From a checkpoint of a small transformer trained on Wikipedia.
Size: 13 layers, 4 heads of 32, 3.23M parameters.
Architecture: learned positions, biases, untied embeddings.
Training: a variant of Muon for these matrices, 109M tokens, 6666 steps.
Each number is 128 + 32 x the weight over its row's rms, rounded and kept within 0 to 255. Layers, rows and columns count from 0. Numbers have three digits each. The size before them is the row's rms in percent of the matrix's.

# o: layer 10 attention output (transposed), 128x128, rms 0.124, rows 71-95, columns 0-127
# v: layer 10 attention value, 128x128, rms 0.133, rows 72-95, columns 0-127
# q: layer 10 attention query, 128x128, rms 0.106, rows 96-123, columns 0-127
# k: layer 10 attention key, 128x128, rms 0.109, rows 96-123, columns 0-127
o71 091:134155114133142079094145120129115104143094105108121102160173084202145149210092137127138187186074122081113153134118188153079131105113091128147090085113157111147097102089140124088099094149117048145155078112103090166116150140143094160094146161107155121142145142126125185137183128113127154142131182121169125177072120157071084147109155116187098092143116130130140111088168188147165142055160
v72 095:147032117154129139147110184134169135063131100152146084140123144140130185113068109069117150159132133140093130156157112153145056164117112176110159182075168143170045120120151118102083109154096148109092133092129120181149095105085140167110122120102130142133129078097174118156138116161105182117126126122128121132121130162202137080099168103177160138178123166106174130076081094165101102129171
o72 092:063183153082098117125163120205111143154167162123125129113210101133125071107135125139159083107045122165163175079083135091098190146113140090086143142165136099111099150099131149224160115097130085082160138111107087128154185168138093118101138148165116092097117121155147076092171169092130094145116072170167138140126146097136129144173112137135134117144109105101104155128130115112187153137092
v73 080:084180100133170140159090081105120124137162157085095108135156167123155117105154073126140143110157176152130081062113112148186130156153134191086113138107190173163158076121066079131150148070108146106164084105129135103115126125133180135098138199128159161123078180098154097095084153092154134137139155051151143125101089096165128055140125160147138154138112105066112140167123154166136107088110
o73 082:179146154089155082106119145146128105123119085186165120084108117134079180150137130070107127112082091159149099201105138106070137138126103097217151101129079134071122147091202141136174100142098155144043138109125120139160079107142106069131104060154095082165111164134155152111158121180143122112120120112109143158190132163103183172113163100133124129139161157162149151073134109135110117167134
v74 084:110119113093093092157166104113128098126166151143141146106120154157123112074089159188126155091139122126145151153168106047188121127095183160143126141128160085153175158132153133056105152105186133137161082080113155127169133074126142074120178138068114137087194161178142126101140124178160071120091155168083134103113128063094150158078163144095132109091100124135145122121123184166087130152073
o74 087:141162158151126163154124165118124109124105086102186140106111085104142108106155100095094151162149183070144091079166139178072094166133099097088098186153119113170116125138140098124110124058130089135140132129116146135173127165109129132120103134188143141198144108133071121129126125082123160092126152067134130153163102153202150110100074063110163135110226130041127147115135105134154133158181
v75 082:112167118140090124068156131141171147154135099104118155183107118097092143083114085129144077107142147151095173171113107185146178079093131156094117147142171143130195079161082109146140127111175104121141151105136149168146124198110164167119176114139101093092126123153081056136218110121154130130148097123102138151152120105049039214081156104120105142128123129148125109117119137149096169142123
o75 086:117126133125134181142108125149165147117097179125121074155147151144198121122115152093132137103146112133157148137150144096103094129174119148153180107157120123165067164122148115068105153172103160168138144146139136125119163083109090102114060107102147118194122106131186093078068188207102158101137132133086087141098197109190170060132086132121151094077152115115091150124120073100174108072109
v76 082:106132131153112112162161091141157120122144037141129115159121100131119164095164091138143171134161151089141115154112102104122149149103079090078179147105167133140163133160187114112085130165076099074098143144139154134172103114148095133123183157195217078145176158134127113062064160104135112161135079154090128067090098083102126085105112128179149199121105162125162111142082126118093143153109
o76 085:118108165051128178135091174136168154099193176100074110109190119113154099136155127126156130111075192156111162148175174118090144099147125182160086141188103128128150124120072106104144112084151145180135108101079128125112127142128130151101074099055116120112101128103137139135206046126173133089117154127199159135138134152134137120076140099119144071144123131081095116151094087145178132137147
v77 086:096143096127172070114104097139168093083150135131090167121111157096147184143174123089091136135127121090157136111140177145142197078113184169118165118166092130136160135124157148073086101055168141142086107184110176106145176213101132175130120190152120194108116101139107125157051147116179145093148103110123146117156122121118099052110159155104107098134158120109089127154094092110124110154150
o77 081:199157158088108144126121193196181162134148149131143056108190148159121117118141157133135085126141123110052166143101169081096118159124055158098173160111121164106135121152075151183170140139130100096138083034148163156155115096096140127116161074106130122132142114122169132104058076135113137139118098126118115147101114153118175186083092079174146114117136107105141091121177106155145115107114
v78 086:096105174142151126115128179157147118115183173105086133112131108153124149055205153097117105150175091136091139135135129149165129135137104065108080120121130135091077131171162108136149108148103168148175119159090121153057148096123202149083171134168069138153139137145106100171108116124173095156111078092105127159128053158041158161136100164136096102142046135172148112146089123124126134158134
o78 089:174115073078118083147094095142136155169105089137139151142172114092102129195070133131064105080085112159169121115133068129121131121107090100152195143104091161155154160120110133125111114186169131134144126141113166075173118151151063127166138159071146144132115159125183143173147108095119150155066107134085170154086176086168066096157158130143091129153197160138140139160143097084081114139120
v79 085:156132156094143137146142128174101119156069121104086148145067100072138153177149091066158047118092113108182100104059094154183121177089110118114158105105149177116112116143109149156134104143104174087099131115074162164170081073063142175142123150128152181109146052109095109129138188101157168152133151110117167163106098148135128110197129137140108139133118075122138136158145135170088130167148
o79 085:095109105151150121129127184081116134106144157153196149104222158122067130106063148135090136109111120156049141180151165129121143124203140157122110142122132175143089139155170070127155146131189074164172146151189146126094119115116123110121128094127131125094133166141158103052093066144136125081124155170130143125114150084086166121141139135101073122150120151136108130127118077091151155062063
v80 086:171135136079094114138149118084152134085179109159124071228136158145159075150103123121092109113119153130135150118159106169123172123132142148119158137087161144100129141147115092104129102066136141167130140152089079166145098159102096079197086157125128139076170128162141101164190113108100126109058202139106152151175115049124125164065089157106169136152134111084111111177114137103158141079137
o80 088:122116119134112113132136114115113128148074151127144203049124051167107128113140158136188157081176096155144118140161196123148114087136090114114109136167122110162116135095139139107075207188121112124149136120136129139111101135106236151086135067041128159122051148122104152085144155146125123109163129113111094141077140133153150162123160129147097127070110113129124203138111073153152151145133
v81 092:166137141136152124105138153135093148178143182137128101109080067104105163120109151110150175104068175133119078135113114163178134151055120167032120096136108137102160134143062139069119092168096166144116144076139067123158135133170102133206124132139134139135169116141120181124116124135077134161152180124136188129122105104097103165141111158065108159139148130153152139089093139135065090204128
o81 095:095119134090133158131117111064110146166116069101131122173170186182127123153126146126111129114138111116155141140142131125136122151191134115171080135108103174172140151162147097151076130101175098106147126141169173137116092170092142130049083159122128162099118204130099077134175169123157120066050078165127087064143093178113103191125094081131140062103113166136129173137125131122162150103095
v82 090:132127203076118157120130142180108094117154131117167179064114137110053090164105144155119135145060078144155179141096145184067129151114129121123138144107158160159180120063108111084157125191135153110178132112135104132082134155107111171112124166114110121097153083156156150101125170126056144085128124123141102078150082123178082088144144114142137156119156173101098114152139184134124056101184
o82 090:147101054173151118168161119098124119199076164158101110148142132149173126110123119147146142118192140100125084109161128052147145078176148146115075140105105128098102110136124152175187108048127153172134129147085219124160132183151086124134158076163153147102091170174116093155137151123108150161130135105146125159126159145079121117099083121105113076071114082113159116101136101118130163124059
v83 088:185145065089105127093111109130110147104111092172113116113104144164095081132110076142099098128189126137167088121094151091120174129142136046132121198107131170108163163098125138129054144116161104121162164115074103058150129184127102135123149144122132131139117027113160130128180182122189152163195139107141213134112114134115137128085181153126131091154117134124123095079155126150138119162115
o83 088:095109182143142112184101145174152054116166083142180103136145114105116110152100189141140156112091084105111131152108162158150155070123131166127131127137168077145159113213125150158171110107100115128086125145197168104114132140141176127120121159098140138109099175138077143128078055169095116107090158164103130145102156121126110108129044133101152124075119142141122173169073081160129048116163
v84 089:150144124141156080108045085109136131083158120078096151169107135077174110115088126147105112143127098138113155101121135159078102186152146117108135133113063158106122117144117059118101147146199136089082168080103175107176164173091090150083162129139128138210140131129133134173144116096151153158126077135141125130111150102116127147180154092204180154127087148165121152079161152082163099157074
o84 086:122095135139049124137127147144124165190166037168141130112110148134105163186146095115162067125130186085118152121101118108122144069148087090162124115163151146109135137073144209128140149115134120159107103185142136173074174149051127138129129135119163102096131068157087173084073119175139129096102172122098181095137148137087142078148122178118164135164157136113113135142117084154121109074136
v85 089:163134132164164126140093087149096111144104156165134141145056148119152117100135101084092143138073149167183140147117107154099089094156141106122130196194136147098136109132113125099175147135203064109124121155157204202168134104134131127102121103144070089149163148167111098087112144120148091164096129215093141120078158165078136137085098104137078162154128133121142154165120143128063166101081
o85 092:109203089113124114111149155156174142085110133085113132136114111155156159133129147174124110090236158077123162103123137083139109130117141112152166101135076139143102143153122136097124114059060135101104142128135090076122152114131131207168167081077154129111158172087134144102174107099153171076119159127188169133176098085170149081129192130149121089172123134167119090092114105122114101079153
v86 091:094167078083100183151137095042119138164132153093128155137068159131141084084181141133179127133151174126070144057107187129148185064122088209096093136170121114082121131164130167141156157141118145145176091145182149125160140130095064094105072149098090103146161090140135163201105101100125129121145114172095142115085150166121107151145132153120129141110088120114150118130151117098097121118155
o86 089:157143176137174111077152118158116124146136157119101132083215093117084136150135146112093107121100135110142150198180111130186143124134144109102147123114109195144159098102113096091062069097094145088086150139136118080077162093147202194152129172118164129162089118077112095076120173142134145078144167119108172158133070144118146116076115147102127114097166143138153104122187140179147121115073
v87 091:128112153102096108128125147119130073123166110100142145135129119130125163126189070089168166131105133106140123138148133119158194164177125137154194189146162132058131113110123111094128157171124073142078101134136115071155105190171126145108103119149173123148095136163122186181140124191096090105122051088182117173118155116161135150111103084192080141048097089146109130133099067127102148101123
o87 091:155137095205138160165157094182114147147113130123133081055154103174135118095148137136120091121139150225155186050128153162094074104083079138153099064123086117142086116135135134150150121136082175172144111101110120145169165132121152099111084134103099154128123126107163086111124122094164164122063165167067156149101114143085144110154098156106147154112115158134139085199088183124109147123151
v88 089:115140161124125160084072173155191119100116105121173160158141133121154128102171184065035164111155170133158140096115138143142131118067128167123102086156104100139141081131090123161156126075130100153177093118060143095137154129118108078103136189172132115183123101131115094129060149161133147115128103082113072168164169083167120151146166117108122189107076145129174165133120148123102178135084
o88 086:215156124150125049097185141129101123087177175151117073165160110151122190137127075179114071106138111166139122116121139152097135099155113105132141185132106091132150103146183143089085109173131123113115116096129120157119121135031109188120162130133143145157093115139155149084166141112133121122063096090090189131088212128091132118094139141117173081120136119134084126119160097136125134125196
v89 095:110111122157140088180094141068110117195077126141071173128106126120149135134102139127115111166105105131119109132144124071111145095100096098214108162176159117170188140087160114150179146107116135158109107146169099069105132185129097199149149167154136066102050146131107090103110187114130124101115144107148116227144077139165095132120142130084166170101089111142128088156113127158092129135138
o89 092:144122149100155121140156084122132112090146118135082130140135152100101124139132101170185163113144158104131162125154134178099074154152126146114089131065108124130055094118144112134169113140104131104095126121140160146191070081192117108142122132088131092128110116147187092130120097211185108148134107143109130077144179145135136104115130099169059206081202172099092167183087169130096122065155
v90 083:087113150122130119071137119112161155122148148141150078126134107071120125115116162081092077113120165144094113206127211109186159139107146073088053091114128197131171176144142149081168104132105144151167139129127071196117149103118129145109092113170130105092150157102214157140148143102118165142071109152130104159090151111114091134111156148092194104191135143156093107144106159134083141109109
o90 083:157122077090094148160104100139101093128111149091101114094164169126176156139134107172169066165095141095160173115180111158072135148187111156100127112142213117167097178139115134127091167173104155075091179106077195085135104144124120127125170103142145174165085111124082147210172140171141100113099140116120104138134114119113103137142085150110071111128109117155107136107113085070181116170097
v91 092:116070172146158082137158157154135150146144157143136115123143106141079121170183183119144124148137076077171146152112083155147112120094124128114140165116071118133150105181085180136143151173148114078067205099074198145117112131158121108060136185060138123093129167152105141136054132175133134146124167100079129188138114145104117097082152110170120167148096118108094129087077101149091152124146
o91 097:186142058172131197146111112137177139100116113098107075169111164107113109101089102099082154124118183154106127130079181111120130122126053125172129117187149125136124152082123106125097106100124145150183121115191102127138127101115134143173161105155098122117105143147161120103198093123120116120149106132190158036130147115166127179134104125117139120110120115160044142124181162034182137141126
v92 091:142154040134122109139184126187078128113141112148140088111119119159139109117147061084147124170079117129144121124141184110133135087169180177095085134116205128220083114126050142147144131134155139132113155089155145120099129149146141195175141075145195106126127139120131123110145141093080167093116064077120163111128146107149099130105120139122121130127090117188157086143151135122078080132194
o92 085:103127145154108140146111113097164134172168160107070093067073168135123160095124132165168160134173127140170127143119125176118141162122134122124176209138085142056133128141148102108148130087067104166133185161134130184154131165137138092095092170143067099119114121035142103157144107146151088178109186126114106161153136120072079130142104138137116101133149126095119155127124094075136165107029
v93 091:120177131130066075084072096188136083143151128120039121077152111121146108141091133155099097167107190161115044154187117120110130143108152121136155121167175132119116112157087120191107125099100121091118130100131140155145155095138130146097138102120182140069218161177180142125082141143094099106148149170099133106109155124129068141139162155104097149146119147122125072210125155128152120123157
o93 094:147165140076129137153173179094050190167151139145240082145103148157117126094114142108179179087119149083167122138106121164162125157163081137120134102166102103081113082093111079105136166123110141170174130127120129170104113163132132086119081107123164148162065087083107142137170134155148122080106152081161117111139089089138137084163120124149136108156128134141092208085141108154088139098120
v94 091:147084119077091113146171113146160129106150106161141141124105096122138151117057154111156105089129133105152132069138114171147086061085126136053176137143124112117135145140139101138207124098108122148151128125082161084056162140130115159114129070155115123121181150127134110152178152176132108158106115144128113112036137139185122124168113152107159141241160086138137117063160139073109167147106
o94 087:149169099160114158096107101113137125203130185147141082147085057083161078147109095170163094125125132111105168156096079106142142140140171118138125083151147163109099125132085086126064107196214139091156180157080102131115099163144131106115144162138181074122126159132151166119088124136101070080153135099132166113202149114140132133144135096112137067105145115127091153117073147156197120148140
v95 094:111181120153096149136163125166135123142175126104123105140135132196106179124101112162134107071141091168108106148081151145139109068126162099170137086169138113147117109089166174090135171125107214063116166176200156155126109091125115064169145147101086109124170155131140085136152134131148143097168116143092195122118144168149124154112101114129094108157073105106138071128088098152117043076088
o95 089:086128135084183092087082160121090144140103086129119072075168138092129120093127164131105158150151137077142071124157058153159130182176120156150122151137113103130157136104086123151080075116139083165146124095064110151169175128153104150103095110105175151127160113116129170096120139129076093129127159151149047160176108056167136130114151155134133120075149104149155145153173210145184152141153
q96 088:135106142132085113100088097159098134060152159133101154114114118159165140056073153079128133182128130109119065134165180141174068192084070141216185125149139139139152208091146181092176108132154129137145112146087103095124149128153149141128128120127159087149087110064134090117166133108190139164122131152131084132112119138111128185112104125105100143120105148133141186133162153100072171149161
k96 083:189073115122060095085129122130070110082127135161124113108126130151131155108065167125123116173149151113148061131154150143087112143066105133147164116168116142163171154100122152120168122131134144129128097175091058071139178075170135130163113133158117111165140100082136175117136138122207130164171158107084120109155156104080156058105121132134101142162098123101082211143154155132059161154139
q97 088:168216154170107190144151128138135166093163101131151146117115053112131143126147093110120137117158167159179072147131054153117114188142069061114135117060124113187101133123098145141121109087077105141174106103121115174142181168132132092123183121082137180126131135143108133121102187151093116070123117162117121126098104179143134139150114098058085117108131146152091150110185139144066147138109
k97 078:111150102147135099137132129126059109109137137116115124118065133133151137166115094140097134126122119083120037129081104129096130187125129092091113111083113115137076171208194072183136199126126126201153108093102077144153152174112128063179113141147119137138147177136146167176118146109116138124151101153173090126155127153159159152152109152123127214095115135073092098070147105124178114096107
q98 092:146153125144152122102157133121128153132143147163131169102099137110055184135138052095126096126140150122119107095138159173158125147095118135127137074152156118088132099184202167093100128056150124112180100159037137145105142109130125106061163119101112105116120107139082125090164225168092096111070131141157156123124165084134127146197162094163114134083168125103176120104176166141145090100125
k98 080:170066126151161123110119134077147150143163161189150130174173115169071169088110075087120138199105135158057136074128151164127164141098105112085115100126147117137082121168143126124084085120107137084137076144036137204149172150116094090099143105108112101079161082120133116134116197150078119101134186159147119133129111126128138131139147128187143195166141142159174125145137139128143114103088
q99 095:106103175153122143121102152140100100159106122109110141096190141180125120098158116057214192091120156185080101181137069084186095135144098128111111107108148145132085133119071089083108128113128107122165149189075106152111108122124152090118123168125149107149144140121136090079118116189136075150077153061116088096092186131176169124161127155148131101145121118108130182190151164105135163156120
k99 088:142136164121151133217142132147172110153093141081129135106206119182095128149144114126151118174123150107102099213089186113143081138075140181129142072107110118099156123096132113170111072112138159132114138151141099111115088086083101086094158153099129152114182168123131120065112139125154140118104131111147094077112193128163151034147114111215101126124153098108085120160174096133139118140100
q100 114:063112120130122138137106136163148133139112161164080155086116127124133163115187138123110117121096148129125154170096077114105129147130093127128145080160088135153108184134105170129163114094136189139171086171135134125129140112171152109079138013143144138172116074163151128169192163159115111086149087167116160076114150139147127171105130095051167149156118146150071141103023096099134098162123
k100 099:080092167123137154124127135073121170100110109121102150113088194133112142092113109118132109165108126072116144109116197140148094105125118163125162105167129134178091143207130128161086154138122100188195092132130103131163153141151152106117155117135106137104092117134154133182179119128152102056139134170144109048135086099160182163093121081130157109115046220124077155107102126173152111085139
q101 095:115122108143087151131106075106112117107119201118125106096130132135180144094070160150140105154170142118102097152129195074137125143206123137097098107096125090162200119088094128109084116110122125128110139157141193091152088136181118132155186181180193138136148176140078100138115084091144145103164146051155206129145151134101119162120123142099125115124122126099184123102067106096069168128149
k101 086:077093192192117137138079115187122131135098097079126072064136091171164135121096169159098085136131191080180149108164135146150121126124111053092111189106104159118136132101095145105109168142096163136061197135096123105130102140088167158119168122128171120129116144124106107108117058145170157171122192104181127153118119143126138141103134166133104171188165137102107096133098145088115091160105
q102 095:116133104125161132121134149105130122122087145087138134105087146092076123135127153142171133080200145120136125114098137156148147092131180149169192106086141103172149087208193109134113087210116115183152125179085078109160130142103116144180113159150162134106093190081129119074045107085124130128140102121136090128162077117106134109122100122146112118067122117132178154164162165168089191161141
k102 092:139144161129106163096154142143107141141143147123126123171150136147134108141087104130095101089155189168171128118155171166069137076105146118129193157050144089106147170147144117105114096090163127156043185150077129084111163125086137133171108154117104144159105175069136077119136059088174111143149133114156111185098138101104061124103130125117170148104203106122162104160196118153100083140108
q103 101:081078135094121164127149082104063150096168151173184145089135149164118197152093097162119203155134074049100085134147136119090127117158186064089130152104099157151067126105173103108167171103108106113152106165138122138147142167104086123115060174101129068129130152156126142110106147085149101106116151117111059153147110102109170152136137136157106171159140151148121174129143165137073158102134
k103 090:055112141086145119155193099112102202137137156110126102111113099149138173119109134130149163122130098136158094115106189141124148170163113075160088079112150177121112112150137079109134111122073105108066168115071074196085168181130139162140160161103101133120106191157091140071145132192106138130101134191080119147123113108162113105154074128161112078117169121126127141183160168151081109110165
q104 099:138165169154140135071125114098093022190153153035118102166129165133128134132081130158122166073156114080120091181161178125101153092125122167157145117078119134119075123179168106138184084135153113154119152145095105137097135171138127122137119100071121141120085186121144097153094114160097126110095179127122102184133083138170129105092141127133103127103146179124122144142094082182109194109093
k104 094:145212103148079065120115103140159118144140166097159147181141082130091149155087126109109101099115154129176103147149148159151110174110088140189118150117127137123110077147124170156157127111134186116121081085082048152096154141161135121142082088088132157174165151171171108089129104126146133123083178128092171140112058115124156128126113143091138125097181180179127065104085094165114080166089
q105 090:098166147173130114141174124077199108094148122125142127099140157131114149075147132096121150149181106195158114119144091057146134139116190156095133127178122145173115053088156062091109095184133141126090118113205131105142164150105080126153096114139135089094144168102095117171107099139078123140138172098092103062157103148127158098133141115132157103076147097130196176108115184136111180142150
k105 083:144135144086122184126152120127149129098128130130145061150103151153149072123168094115121090089109189163166175169123111162149111197111126151102163154160129145069216068148104085107108078139120117169082129079191111075120103111116114140166098149130124104105111083117108142090106056096109156164130129187100156099082106123144196150130116146099189139132126066120166096147145124114178122175123
q106 089:088120129151143132122228127130137161127169128111116176166120129098114143154172139186115075132144156148102088162133120081137101077115164090174142154151197158097171078100082158065138128126127133124111115173139133172166105151075184155089106122115134118121071020161124128134130097056176121146167066102105141144105123089169159130143149115096161149134117097166098134140168143096137112141086
k106 089:076117105131147105129181107104146139159124099094164104131118142182065144154127080163169142094136080171090124128106139117077101046232170167125130101152190160109157139155143130082110104139120131110126116183183120156124121184120165195113133138132087137096108151150143171116123111087153134112118071098106129077182141091166179089139139112145148127133061148108141188086166131082126160127102
q107 099:181132120171127109145146150145133133157102083103120136113176083107076089169131110109102098084106167119131195149186088094155151162113166119082169080071106136188140183168138078090172120136150114093134143134056044065189154141105142132117105159095112094150152155118144142149132139071104102154111129083123117135060085147105128109106113135144100185099188121122147158135195134160139140133138
k107 099:114164146107175147167175146133122132132171146170054130096189120086138132163118123082071090098086111178118140173170092082145168108091130144096133077104105134154125151143148163085160065070195160105140099152119131104174165138166128112054112132136143098134090138160163142180121098094101141143153085134096180171109091109129153099092140149106094128143172106126113067106167069161134089182130
q108 095:105133104034069127157156135145056184133127162157158146198196089138083098118156116088074109115146100120077151170134140077133126088117117111147144100157106133121106169083059155143120165140151133100116110119133106114128159122117150098105087113132063188174128132120137163087176174134146162131102108185115171152126142143172170114115143091142150113172137177172095088099119103116156089161063
k108 094:117137147068134155126114141130125157134057142184115178127158142153101158102128123090156133132134083080118138169080127085119136125198115134138129042124125146164107157094094120113157151116168098107194050154148130090141122151103160137094112125092161174173111132099157102079145151171073165086078134153120168122099065161140153103087164130144148172116084208134126193143060142104138126101141
q109 093:136090121135212156168145158121117194123158199169104124159176114108117104075180129144135125138142082106070143123165093108078107196123128090115098131095146105129146167095095157137033134143189138128163126103140106157134127125078105132129125123149103147173097104131080083137211109139127222084167091136142118093146150136125108080081110129126091101164149170076145135144097108110141118110130
k109 092:131096141143185131124125133104129136102138139159054103123170137135168128125105114124138151103121097065101127095171114093140104160125121072116089198115109086112149117129127148120025141107123130137194129085185131093131122166152117109174148113153131163170127109162137079104160134121106145076159173118119133065133136150079092110117136186113138100094150157052135186199141179134165177054170
q110 083:139091092134105131102138126155175112115116116147148174205126109133122093129068090214191136102173095174118149097145125164079116159171102152110141106184123129130113099129145115129171124158113127102109117138185102158120117084096117091060064169123122182105174176152153161133082172139125165139069125096151100130135108117161161133127139150105068129105130112121194146139047079125046112114134
k110 083:154084139130147123096138175118139086068105131130149201193089133124124111080119063181145149115123118165110130143111074097159143196116119109146151150153168114138189087123096104146183164116152208134100094109138131173093087150085170106094090172143119166101132085114151145126070149165156104161119090176119118143129094156144117149129136158131153128050227131117117109098101118131101086081142
q111 100:160148135130058161112090143089127109102131123164111125123137122107080130117080107071079154111141047121141118135162119135144197130073153135066105144148092174097093126144142120170144088114138134074087133145102124169142153122173156130166092065111139170149185149152103144097144128114203129126135155139101123133127119167181123129139143132086069110089184140086141122245068076140141134161123
k111 092:130097133098097166137086155104082072142178123173124162171146140110083162136134123133117156123075073173135125152132076117145155100081112070115091095163092179111090135133174151149120129094113198139121158110111141108124160152189145132148055086077170131161132117139125145071096145120189117144117133135122159176121133197134169118163162148130125108105114092108107121192034057130182117135106
q112 093:062104118086132146094151162114163050035091119116130152129101123146156125205118119208093085126155143140209186113120170123152139193135114150084112139100133129132113097112133136133121184189123106129131088106152127157135103141082133135151155144155146101145127176130130058160104072146129101099129087076077159127092080129133157153170163104182126088156156130138113097087169157138103105153117
k112 092:100133093075074136125156126122138087081154149100173116122108115127171152201128104218078114118104139152190168086142126168157147098153078128110169117121145144170068105088103116085121128183123125198119127183167106160159096101146123150140107126153171135104147120103114068180122096112138120137141084138130187100118112140172119140062155118165085115119120144144138145061222107101121148090150
q113 096:072170119065146132156104192190176148093120115131180142110143169117191156190137104124082204111100125134123101127169170138119168089106151111115087132080101079183106120174098135123111144139072119125118160077157154099155178150130110125107143177087108078150119206086112126125161124147102157127097125090117166148137131077103084158071107146129098140109085079090170139139179138153132135134084
k113 089:113160119070115078179124176157141140054103117083149172169118141154173115142112129104046131119121111159094088126134148170164162103118122135114096116134131090158089105160147110144133123131153117149143140102142041158188137145040117166053128102069190095132146179115122125157136130121130127125127133143111146166075107157119126139113155105189137085165117061116118166131206148190134112153092
q114 089:110134166137191132104135111098177124197157078165149123116176174104135141134100092116116077105124187112157155130109129116166172117155110133112113166130100098115122045123130105096110161160141083172091124120175083093108153114048148139058112104113144174091124195184119152095154104087105154093131076140101131142110123120172120156127135134164135127167156171118125104065190139118077186145189
k114 079:093143095157122125142081159103213141126094111155135117162196168090149146172141104171096071091129125143158117185142140080109120085169098081108121146100148108084119063151194065103153173220107095143097167159159126122107141119087122106107090157107184109102149182169131143115113064082122133107163108110086098152092125087166150134134149115124123117145149162152135163083137146133074167130145
q115 091:132079152126163112132128057115132131145164105070163174124110189149134136120132155119120085091169051157177102145138150102110117122156155148182090128122093154153082088162166139116129126182094156156112065108095116150115121167118087104160101103122125174096136179112170126082150154145106080191090195125175103149096100150171130145148039121142133124130070179116108183149086159155166117120110
k115 092:163128138137114152117064029124135131149153114074146121152125137164156133131112104130117068145148055123177113219147114123120154112112111118165187139097115127120179116165157159170103101088109086087106136092099125151159105084122103139181096103154155157141132098082164177089103162166122053176121158153114115141171079149151057156151094137131187159095106149070092149137114153107143100129106
q116 099:127058139111122102233165112134137130119198145149145152199162138124150167111110157106173100100070088096121155163152119127112147156108047116115122133178145136105068158105100151108141148154130169132143124148128153109085146146098141079128123090157162120194103139109139158108151171124161124136096115212120151147069104106074094082116147115074127172182142130111104077142117098091158073146094
k116 095:081128123113130123168153095074150182169134161151194155156146092126160127100117178131172128140118107071110116160108096145096057145169134121186103114199191147182066170085116136112116158086142131128168102140135128116134173160092130098119148118185157122147114081113137182114137168135095118069109141163157111129093109066128083110174129091100113099140074158126136174111055092086177111104116
q117 080:155132115131072118122115208121199160152150197109096101102068089058080097102089131106118135197108065110136100167138136116186140126070155169146095137106097191103173108138125184140143089111149161173127157142157153092132156127137078113152115157112129116121125082131110093175084110108142101116127080168135109156141187146097161104153067153069128147148125145112178174110154150140137090099126
k117 081:104078127134035116088101143133155149157116214113130135174125093053066077141131120101127117177097057076098139097181091158119152071098154129133071135133134205122187113131131145158080103071140117147137119141154165158184153129097110149185136168126116088151142110114136150128082125116150147140167116127129087141167163154077125101146138180078142166148126097124142153116146138169100090159130
q118 091:117130159056115143129114126149121211129146085146090161167146111185122137108167160143132091124131164092097172127147108101117088138078146082121066148167155195139089126105069124103081151110192175133143107106162147135111124179088198138119173134134099125138097116080123049126158157114122059065063095159181123103126133149192118113139170121133157106156132150142139162139117132154146140088090
k118 097:167163094089133153157114069145150189101120103141123061146114147159074176152139110111134140122110146046106115143118210071131124182138145070077133092164139125189145128187150105099110055160123079111100124140195143104128061133100171137177173158187106174118151110107145106114099148146124104089098121106138164068093139143111135139179146135130131135133071149120123172156139127088131121091122
q119 093:116138144071161148110115142104140154163089129121117093094179177145111127130124097155130137121131117184136156169130183165168171082170142125097100132088163097142143129196124101193099137162080118133107087158116140101071157097077093076115178164150113153167122094103166157094137098097157073132147109132098107142149110217137122135092144098116094126083048118143114131149070160166044119080118
k119 085:143094176109141103098124112128127106123165146116112107120158246144141105114067083138141150130172147089137201141142081128132192073124151159123134155118142115139169099154100122152139137128094087163112125060088134106108152145052130139105135149149173112184116125098136114120159062113185072137127120134130117169112084170107112153130157091143096075142109153127079086189140175183124060111090
q120 099:139119148149173159135163106091156129126125140110131106092094147103098106116109089108156191115159127121078141103112124128139101134172135214107169142194139127078109161127122079159168114122133055099180135125123090158144157169131106100170160178141118171102098115117107143146120132105119168051113179147126073102096143109170119144108169111169081127079049112115104193179093127166201129104069
k120 110:218119146114134131115115132136206159144131107135116054148096096128085109092092108107132112139130092163113144135151208164116120172148076149119125117130128147124155136177080057165123124158126124100109145086123145165085149141090111134147183133131115216099154097070098098129165117126151163126094169099123139107095076158148089156127114104132075130088176169131078138162134165179175125047101
q121 090:157096097053107179168140117105162139122190091128098119158100077066100109123082124134104155100141154128127125156137128079141132158135136105171141076150092247120149144152117133115112066155132080177112167120113183170107102148012118116135142089069119141118123136116142143186169175124153148138099176123103121122142109128138111163128142092131072116113201184109129133134117135121120114101153
k121 095:211137077096059142219116146116132116139125072133145136136137039064116125122078085116123134062109158149131118129166078047095147138116096072159151119145160191155134161149097100186099115152113129083133138156125122158142127128092152138155117114118122157166166094145164178135122150107151113173108111158135138147161120099120097176111106125088109174122213189108163119132081125133121139133120
q122 087:106176114118136133128139101122109089145128149176143153093105123130095184109134135129154208140115058103085173144090218109103122148119133143102061098121119119191104078114153165157068125150134053090137144100150114110132135121101165136067138134109113166122119158127122180118158173159180098112104099135054103124084117183137130146176110147143153113083114155109088113163126123026176112132155
k122 100:165139113091141096188126095118152093122144116190144131171107141106126146118067152167077138147111129074117127072059161096106141106078130053153138080108128079110168115129150100153086115151162119062106198132163103134149134123136128069082123117167104149166192140150064129094160133158164094153128141212183129146106111159140168153123083120125136153112139171151124119160139116072170135167078
q123 093:138098078165200161160084126132158154191121135152128173171090132104140155116121102077135137110146119152059088101168111093126104081087098084135118106092116180129119078147211171159121108101153145104148073071096144161110100164108103160096086180093067120119179116150141155113103173114094114126099093114128126156138067103196133162165141152139141120128134134197132129120163099195096118155134
k123 089:097096117164192101153106137125090179127160094090156216149135121154113180115120067119115147096143084129114098132145133123092175123138147113184168052115124119101133115152209164100134071126183162112119121111099183102137096146175101113154100135102126129147187167183107158128104155136050092145100145141083133144123121087135113095110147146160092096153139099199184139150063102120113085143137